Part of a small language model's weights.
Size: 15 layers, 5 heads of 64.
Architecture: RMSNorm before each block, rotary positions, no biases in attention or MLP.
Training: a variant of SOAP for these matrices, 3775 steps.
Each number is 128 + 32 x the weight over its row's rms, rounded and kept within 0 to 255. Layers, rows and columns count from 0. Numbers have three digits each. The size before them is the row's rms in percent of the matrix's.

# up: layer 12 MLP up, 640x320, rms 0.0847, rows 481-511, columns 64-127
# down: layer 12 MLP down (transposed), 640x320, rms 0.0697, rows 481-511, columns 64-127
# gate: layer 12 MLP gate, 640x320, rms 0.0801, rows 482-512, columns 64-127
up481 102:140153089102152097142175118063174194109155126125146139164145108112133176120148157125091082084093153123086143187145109128081172054125110158098148180163094120164177115180098146152178100097127102
down481 103:139162139161137134182150150115202179102125119167081073140126073120113101143203156184119139231163082098154133123115126120145090161082152132149130089160150156155159118166114117127139139090136122
gate482 100:117114092152143116152175145126124111160110080062093126127126187187173118129121141120134174083064103187210085144135084105179098155204126094114065158081151133118159147119131093148128147108091101
up482 104:167144175093124133093143136159164111109177171172092079183145140026109063125091071146136155123145139120089129101139114120159087145057165174165106154125149183105146163118200144097171144171142225
down482 099:089159146122140115156175138119106125148099194151076127123187154186128090121119131143178162114135175180110140146136121104161176099114127080119081149134150082196169081071182133122129040115105154
gate483 096:117131162126142138101093149106131149120147121080065158115086093166122145133166157133134147140127105144180102133178107114104080184141125086039095154141119169105103144106123091174135124162100156
up483 095:151082143153124125144160136100095119178135139117125141148142095157147105178063096143175088127091084147150156100117150126119146119162121087147082120090149165155074084122101085102094131065107096
down483 098:099178141169112129077140142142153101189149180112120092161150149148112082092152125113108139057081153146044129140116109114111136097129066105095085102143161170128137131127140106156122093220126082
gate484 099:111133145109084081147118134139103108131125072121120151135139074068153156122124162103137153137158186065106083198124152129150070113194109151114143146168093066153113122168161112081155169064138181
up484 105:115175182066107072120118080183130132124134134108164149159108133125125150191135137089146117125159053055171109131144140140155100154166160167101140119079126127190149149112121131145116087046199172
down484 094:133130182137101186099071090116149147132135062168110132129135110113165120146119147111119109144074145117125096114135067179112171153125101105177116182097147145125089111138086116122115183120156105
gate485 099:108118090220073108130119158082071149126149161112127157109126157116110199138131128154120198208080124088101124137170145096155108138105066166154069124079083150131121177128203125115173136085181068
up485 100:129131067096136094124080151166130126135083129084107118081130083108048150127111128089205144141131172118085181124124047108131167114126126137112078118144140073169089083178157138096152149149161090
down485 099:144125085104121116117188060107128157131130089138106147135104103116099099150129089115136161115095116143124136105138107164140097163180107137147182081093116088135137084112091078111125151122145168
gate486 097:117142151092157180116096127162124131109146170091085056106142126115032126128133132085126145128103169135131085143116092132101116178104157129097171111136105150130126100131143153147130114130137087
up486 107:098143151162177101179135108096126101122145156120130127136147093104132135142150126186189174115173071134041113164164132105107175103140135108129107119088105079123149153156067138125128104130117163
down486 101:121154117131165135129177154114114110168118150138128125132075079090132150115134185135119091161145140050138129091126165145145146103129117073109151121126089105115101178098085132087132121149161094
gate487 098:151096102139113132078111143172082108097150077129115115107098105150146100043085120162141174151136126159086081098142139151079113029141127117092110197158164140112112139185200096121087159112171107
up487 101:080148129131109154152139115080115130175164173168197111109171067109142160137110116166018122131157098163081127162119118158057130148129160092146197131122156089155090125092083075144117136097178141
down487 102:161177116147106143156112163081150087126134153146126135143128142064081109149130152127114099094141124098162136116120158163105091120111137131106171131123101104137130121137177127180128137137097196
gate488 100:151146156110081107182098091138146180138115086121111127069132152097102114178067125094115162155123158154117164117111130205126102109150113122123104071108079068133165144057152150132135169123224135
up488 107:147096152049111138060194133058118113147153080116113168179152138161134133146169122128170136110129096162186060077124130133121231162058084142147105135145100127116129121127138156079106093113121068
down488 103:122068100118112140138147080094112131152117107126097097131158108094110110158140111140169098142118151130153235075098132151072174150130088146113090164112118119124135164120141185117154114116130065
gate489 098:109089094166095121106115124073077141106092165124111143132109121139129165084120153205045182158144152135147135113090080115097104107198134111122115077103110181101125133115130110156153173087113110
up489 108:140164104127090169120100144136185127113158135126151091131152160183151125137154109101203164134123101181174087088138182138150115117124134140091120129123101140165109097113196092132093106177122134
down489 105:108150140166143086089145155123156106169134130099119139135151171090144091140075160109144130156171114087166157116056130149127121132081206119164179149183118129093098063097079158098155130148139135
gate490 103:158138100145109148154103131138133109131130136136141225153129133097059123153143118152148120149112147123121122073167104171168147093144138114094100161112109117171094112086136101119197047154154095
up490 103:081108129104116099155162154127139124100103138113170174138148114117126120126150140138133142131154152224099154102140088139140068140138125132062026062064159156130082206113132151114124130123117097
down490 105:129131139076124092174157105118120114105103103140176206179113096099118114105128167145152122128130122214114077202131139147102142153154110162116079144157148120139096144137111160093062085117117170
gate491 101:126175168139138112121108123099098169063097102084083139135102155091096099199182153161139098141085137157141136152097125136101107211135111169101097131092165159126104113109083073159197090128174095
up491 099:108119132199126116120135173117137098147122088128080134107151136128103153136190077147119127106110122094124183075187101192104089045098137169116171089128214088173109194165120103100173159104143099
down491 102:151191091128102168133128156123183112115090076144144125111143186129182119059096156123140134121166127103119135131112151118103108151116136092080157148162103136135212090128103186065099115103102144
gate492 093:106119065142121122155120113128098070131108160193195165126128190122085104111121144145146158106102060147129130153133157195127051119145166086132168167121128100133195143129127159102119117139077146
up492 089:106117054176207151100196175149118121124187076105119122103091105109115180109172117096175076133102132147142125114119113104114105153124136207110096183141110135129127160118144142127135135138163114
down492 096:086091110143137151142175138124140129131141109056103151160143136122097162098057073146103093061104140154194110080077120152083131103158098115130172096091147114133118083150126155135140080128127132
gate493 106:123172136151065119113163101152119137150184036125175080118105148114117095207087111086152158156105112101122125076147138164094111091098065147147111086151050133088080123125103099114136132104073120
up493 103:096096118082131113120166175064163121162161129133136073134150117110111086107177105141069059167054088137188061126174137145136188117179101044118112158143152124117114103093103112153128140123134084
down493 102:142126108123152106100138143139089104182163072126120114098085121117095099150124108115090086120075129125154116058121125127141156115108124167140134109133071187112077064161108103160125089148164082
gate494 100:084113113147081106104085115138086105137087153091136148090061139103067121143134090122124086110098197107127138162131077128171095152117162150105158103127100144111120134161149121144178142146136168
up494 101:109137163218110137083107082142125177075136158100093147072164135134120180126114138107187109129097126097145095106127153138148124096147152107174113066094107114119099126179202104159125145125102191
down494 105:130123120111175085096108105126097040138150185176079134150108098117139091121151133135124094082098117115199166083108153086163083115140104126148154111117070111136119133135075063127141086157081097
gate495 098:101148087116101144168090129150184092100178157131131139098156135090117157142093151088136102113121163122152097164108085150057127062173128077105105191105087108085138106124144159114142146105151129
up495 090:149158117109153086152127090165100171140114126178132135137080192091139107110080172113140115110164090138108167138123089135101138134097088135056123146115137134129122111163140076126127111101143161
down495 093:096107114160159096158128113155168127094132154108046147112172097158094124131191145084156133124127107088161133146117131131148117119129123097137134181138133087119101163078138138131089173176140139
gate496 102:057122190083130131157146145141088159114167162157133127136158128122143133113089113037058139126147124130113125137151136173126127171152162082086171123123110128126133097155170161095121060150153154
up496 107:162177159136142130180172128141150106118065146148121134208150089056115099111185165192118102089100197097186106115118168076124116115160141101135155096095087177103091097139159127183141110104144156
down496 102:138112078127173133149128077098173163163151142172154125159140122162107144138163139128082182101092153139138093134097092123128087136146093112114130157101151137076156100081102070159091130103129113
gate497 099:119088174092130100157139069079103096158067185085176104070129109110181140131133138113133078131121146147084097142128132178163148110126154111120090174109098144119187166128169143117175133178150116
up497 099:126130116094144116098136132157196109119174161112111108142117062162100100151180137129075125077138098155068128122126140109147122116132096136137105126122140123106079066147079132181130107081099157
down497 107:161053109157082107127163144132120186108134147142101100101146154081126124098098113174172088154093138105124111157107110081161110094137118110155091159099119141085098156131132098118161062125097228
gate498 097:102132144135141119089204104095126148131165099127124085111082084147189117061116120144158150149083143175095084056143122216148163161105126102187093128091174147202113138149103136159134103161128176
up498 099:143124135137128153117150071179120110133110175126147140127119183192188162146082106113153082139154133164117156122152154078177107187092079177116134104111102174164109097166143089119097120116049149
down498 095:122110050141175126159110160169091123138164159114213114116153140137110148145189093114139146141096106074153126117175106180134155110105136127097159121140093152161081093116123143074156154166161112
gate499 100:119125079153092126192149201136110138148094182158128083123127142113114116132143202141174104175131142093128065154097160138105178079134110106138144137147119096122132109124126182090104159074181145
up499 104:151110123109129155100147131150166141118134161147049127121161093157158145102135118118090079139109201188067176139120104094116121152099071062162164165101142170128115184089115102105122089141093135
down499 099:130116163130170180132096176105150122109163112133089091138184066172112159142134117113129119146122129116169192123106065171143079128137156128105129172155109111159113067145145104111109053132146148
gate500 095:054082093115082155079133199165176094104153100108147091168159155118115139134132111140190135155109150183146059116123148120158116105132060120142091134110177090080158121118100105108097165147165106
up500 091:128106147126158098157132096110178123109109130125166118114158171141124124126114116094145126127156152139118157116162153058118087074160096084165074122109066097063180136095105080122151125065098073
down500 090:138080118114139093102110103199154146215147126139140179211089145093125058127125101151131102029112126165117106137113109091088167114185143192084060139118102153215128110138144155114135144109142084
gate501 095:156116151218108124152135153101108195110081125157132144140108106116149147164166152157182145072154137156094096149137100148125152126122117127099187166135178086139147067141135170088145075149129092
up501 094:142163150126104145150140165072141165134118167138223173145146104084136103087196040083131141108136089147165146120154061123159087106113153166189100126076120194178132120162136088111153145132139081
down501 093:139125112097088128110078140110143118226154133144122093065177144147130197167135122174116056219163157126175159148161117130142082147185132159128084131130139149126124111106069095124120129091130081
gate502 100:138109171172137159113166114081079121163161114099145159150113121097145154152121185126187100077159134135162127129141094148194177127152176070152111067040111105109138123073110171077133109194142135
up502 091:086154092122150144178070094178077102108161138123103153193171102137080134098084181168139145160181132117177148158131198189153128112125119111154142104181084119113114103168155188107081134163132137
down502 095:156145137128175076182110157165103061148077111139106101102096073130098112135141105107157151096136116086126126121183100136104118108095152090157150191114139153028120131151119150109079071179087059
gate503 096:059186139159119098065070112111110126159159147120154120136125167117145089116127145071092116125074136139145093196088129172104161128121124132122096164102113143079144168130122145169152128104154153
up503 102:156111147055135083168092103158097097132150153118147154088189156151084115122114104144076109175113120202113168127139110085074152132135121092149210118136145147180154142137104134148188104138111136
down503 104:137087115119101127082153115143165181085111123139124133129100145050113123140122149126174133227094132047153103077119121084137101126109141132107113113075163070126078086130090089126123137110115126
gate504 094:113089186085185115128127126122195141083109144169158140167109137161138177128136100097154141068157091098151121188116137126114099166164120106163087154108146112158089190162108112173154130149127122
up504 095:116153080113197119168173069123187149183097096095104136168109181139117113106115117164140176177168152122134129144131130148082166162135103163149180063114110074116117117085156147162147148122107181
down504 095:169096116152065119102143145126106100165160162151086126095127144107120159129116101102091106229138129116146151131117126110155122079136138128102059155093094181078135104095133127096123123149212196
gate505 100:129109137055122094125107188169106196171091158092153149145117157121127171137140094130071123180169094067139135082088107112135067106134076077139163121136160152138144089154116127152162163157096174
up505 106:154082131067125101164165096136087132152090195109116134136169117086143051131131114119086102155193162109173164114161135118141126106036132153162085127115146121188092101111134108109092119080125117
down505 104:082115189081150137135152079104147209117127144153121171145146097126115137126113124128123144094103099192129125085180145154112142081136111145191169082108084123127123087163130115136193178105130152
gate506 103:132083145145168102152080146119156108083144122133069175064151102110093104127158094160145125049124160121169136085078102141191080157159164106127103134160107082204123157135168147106144144134089155
up506 102:153202130115064132157124085164038096079135154126132091150115176122158144165093085087093109138174145072134126168112155110069167165162128113105080133117076114126172115128143100145105098135147130
down506 096:102142144140092169055182088100097136133098205087135135136157153050138128091113121137101150213109102126167132163134166151174168131138156111117158101097185139091143117134101184168169168119131115
gate507 104:140100148131138096148170153089121111086140065139133152164149126136118155119150122062143155066131126114180120142169083107170139178082123178081166140121132099055097129161112136147170098140068164
up507 106:147109138111108149124140090176117159121118111135097098067097126109100154090122131093155128170164090087129130123117102079119172078091103170087149120111163127128129152155063106102140150131147156
down507 103:133111102151188158137168173107188115168083178113144113145129105120102090088093129110135158208132136137139169153114059095076145170057106084134061150127078165168148155144150106131168149201094094
gate508 093:116186142143132152141137133072087090125088126120145141100120138074171119142170138156121146107165103111104162148090105168153131101092108151088135075088115167127103121122059114114103089162118118
up508 086:199167055151160133104132143133078173141136151121087145119132150143155179174154143125117151189131138101157192095136130119101106078128092080149132195160144156118096137149049124127110134128131145
down508 091:114098135116129123083089081128115110128082082133091100139104132102159160085121149113173145177093128134125116177137088125095107064121145109155116098135101145173121104204126163137083166133154082
gate509 102:167153111131064118157093074110120162119109103173151118181181185129116102110132085136120096114091058083111128069164139144063126110104159084134119132147229173124126099064173091168096169120144130
up509 105:171107149175144126091079102124122135153095108136113155126155155122100145173167151120125177142161167116121157164133132136079195165171132129143095117111133020080135153111077132073134146093086102
down509 105:158124176152124138122091149131078145096147135079176122156146120083142100185068156127139117151164145191113130197129101121132108136127107079115136051111119169157174125145077085143120102135111139
gate510 099:128094115128104131107131151106134098132169075153121148158184137109101115134143135162112124121152118124149056155135083095102174131087151129140072135178125178144074124073173151172093190055072083
up510 105:147119152194149134121080126133100141089076109155174192114196087134124101140147101065184127174163099086141160110152112123146133127149067180137075084112133117102119121087123106137097120094164128
down510 108:138106150105161134127104197069145127117115162175151148125164142098105168096172101128142140129118183142135085154105134109125166159124136110111087124166153135079088113115126068167180100153122133
gate511 096:104131165135161134111134163115124102129139143117179149151140099076102158132114148156131143158123122186116125144128099132101126117117118127100112090131153156142177132123157137112169154131091073
up511 092:112127127128099165127116144181175117133131103198153141113089156129077121136127085149177127149154173135123078106147093157124178101149143111183165126152164125133155155137115117177134129140068129
down511 101:076101153138116130083098098123119109048139169114132145096117134211143089117121144150094134082139132091148096137101115094150115157180109097137161104118135220149129152152102159146121077134188128
gate512 098:148179169115098171174152122161077117151188114125087175086143134126181080082120137143116165193102112158118134195142124141136136089129110116163130123134128186087082092171112079167112139112143131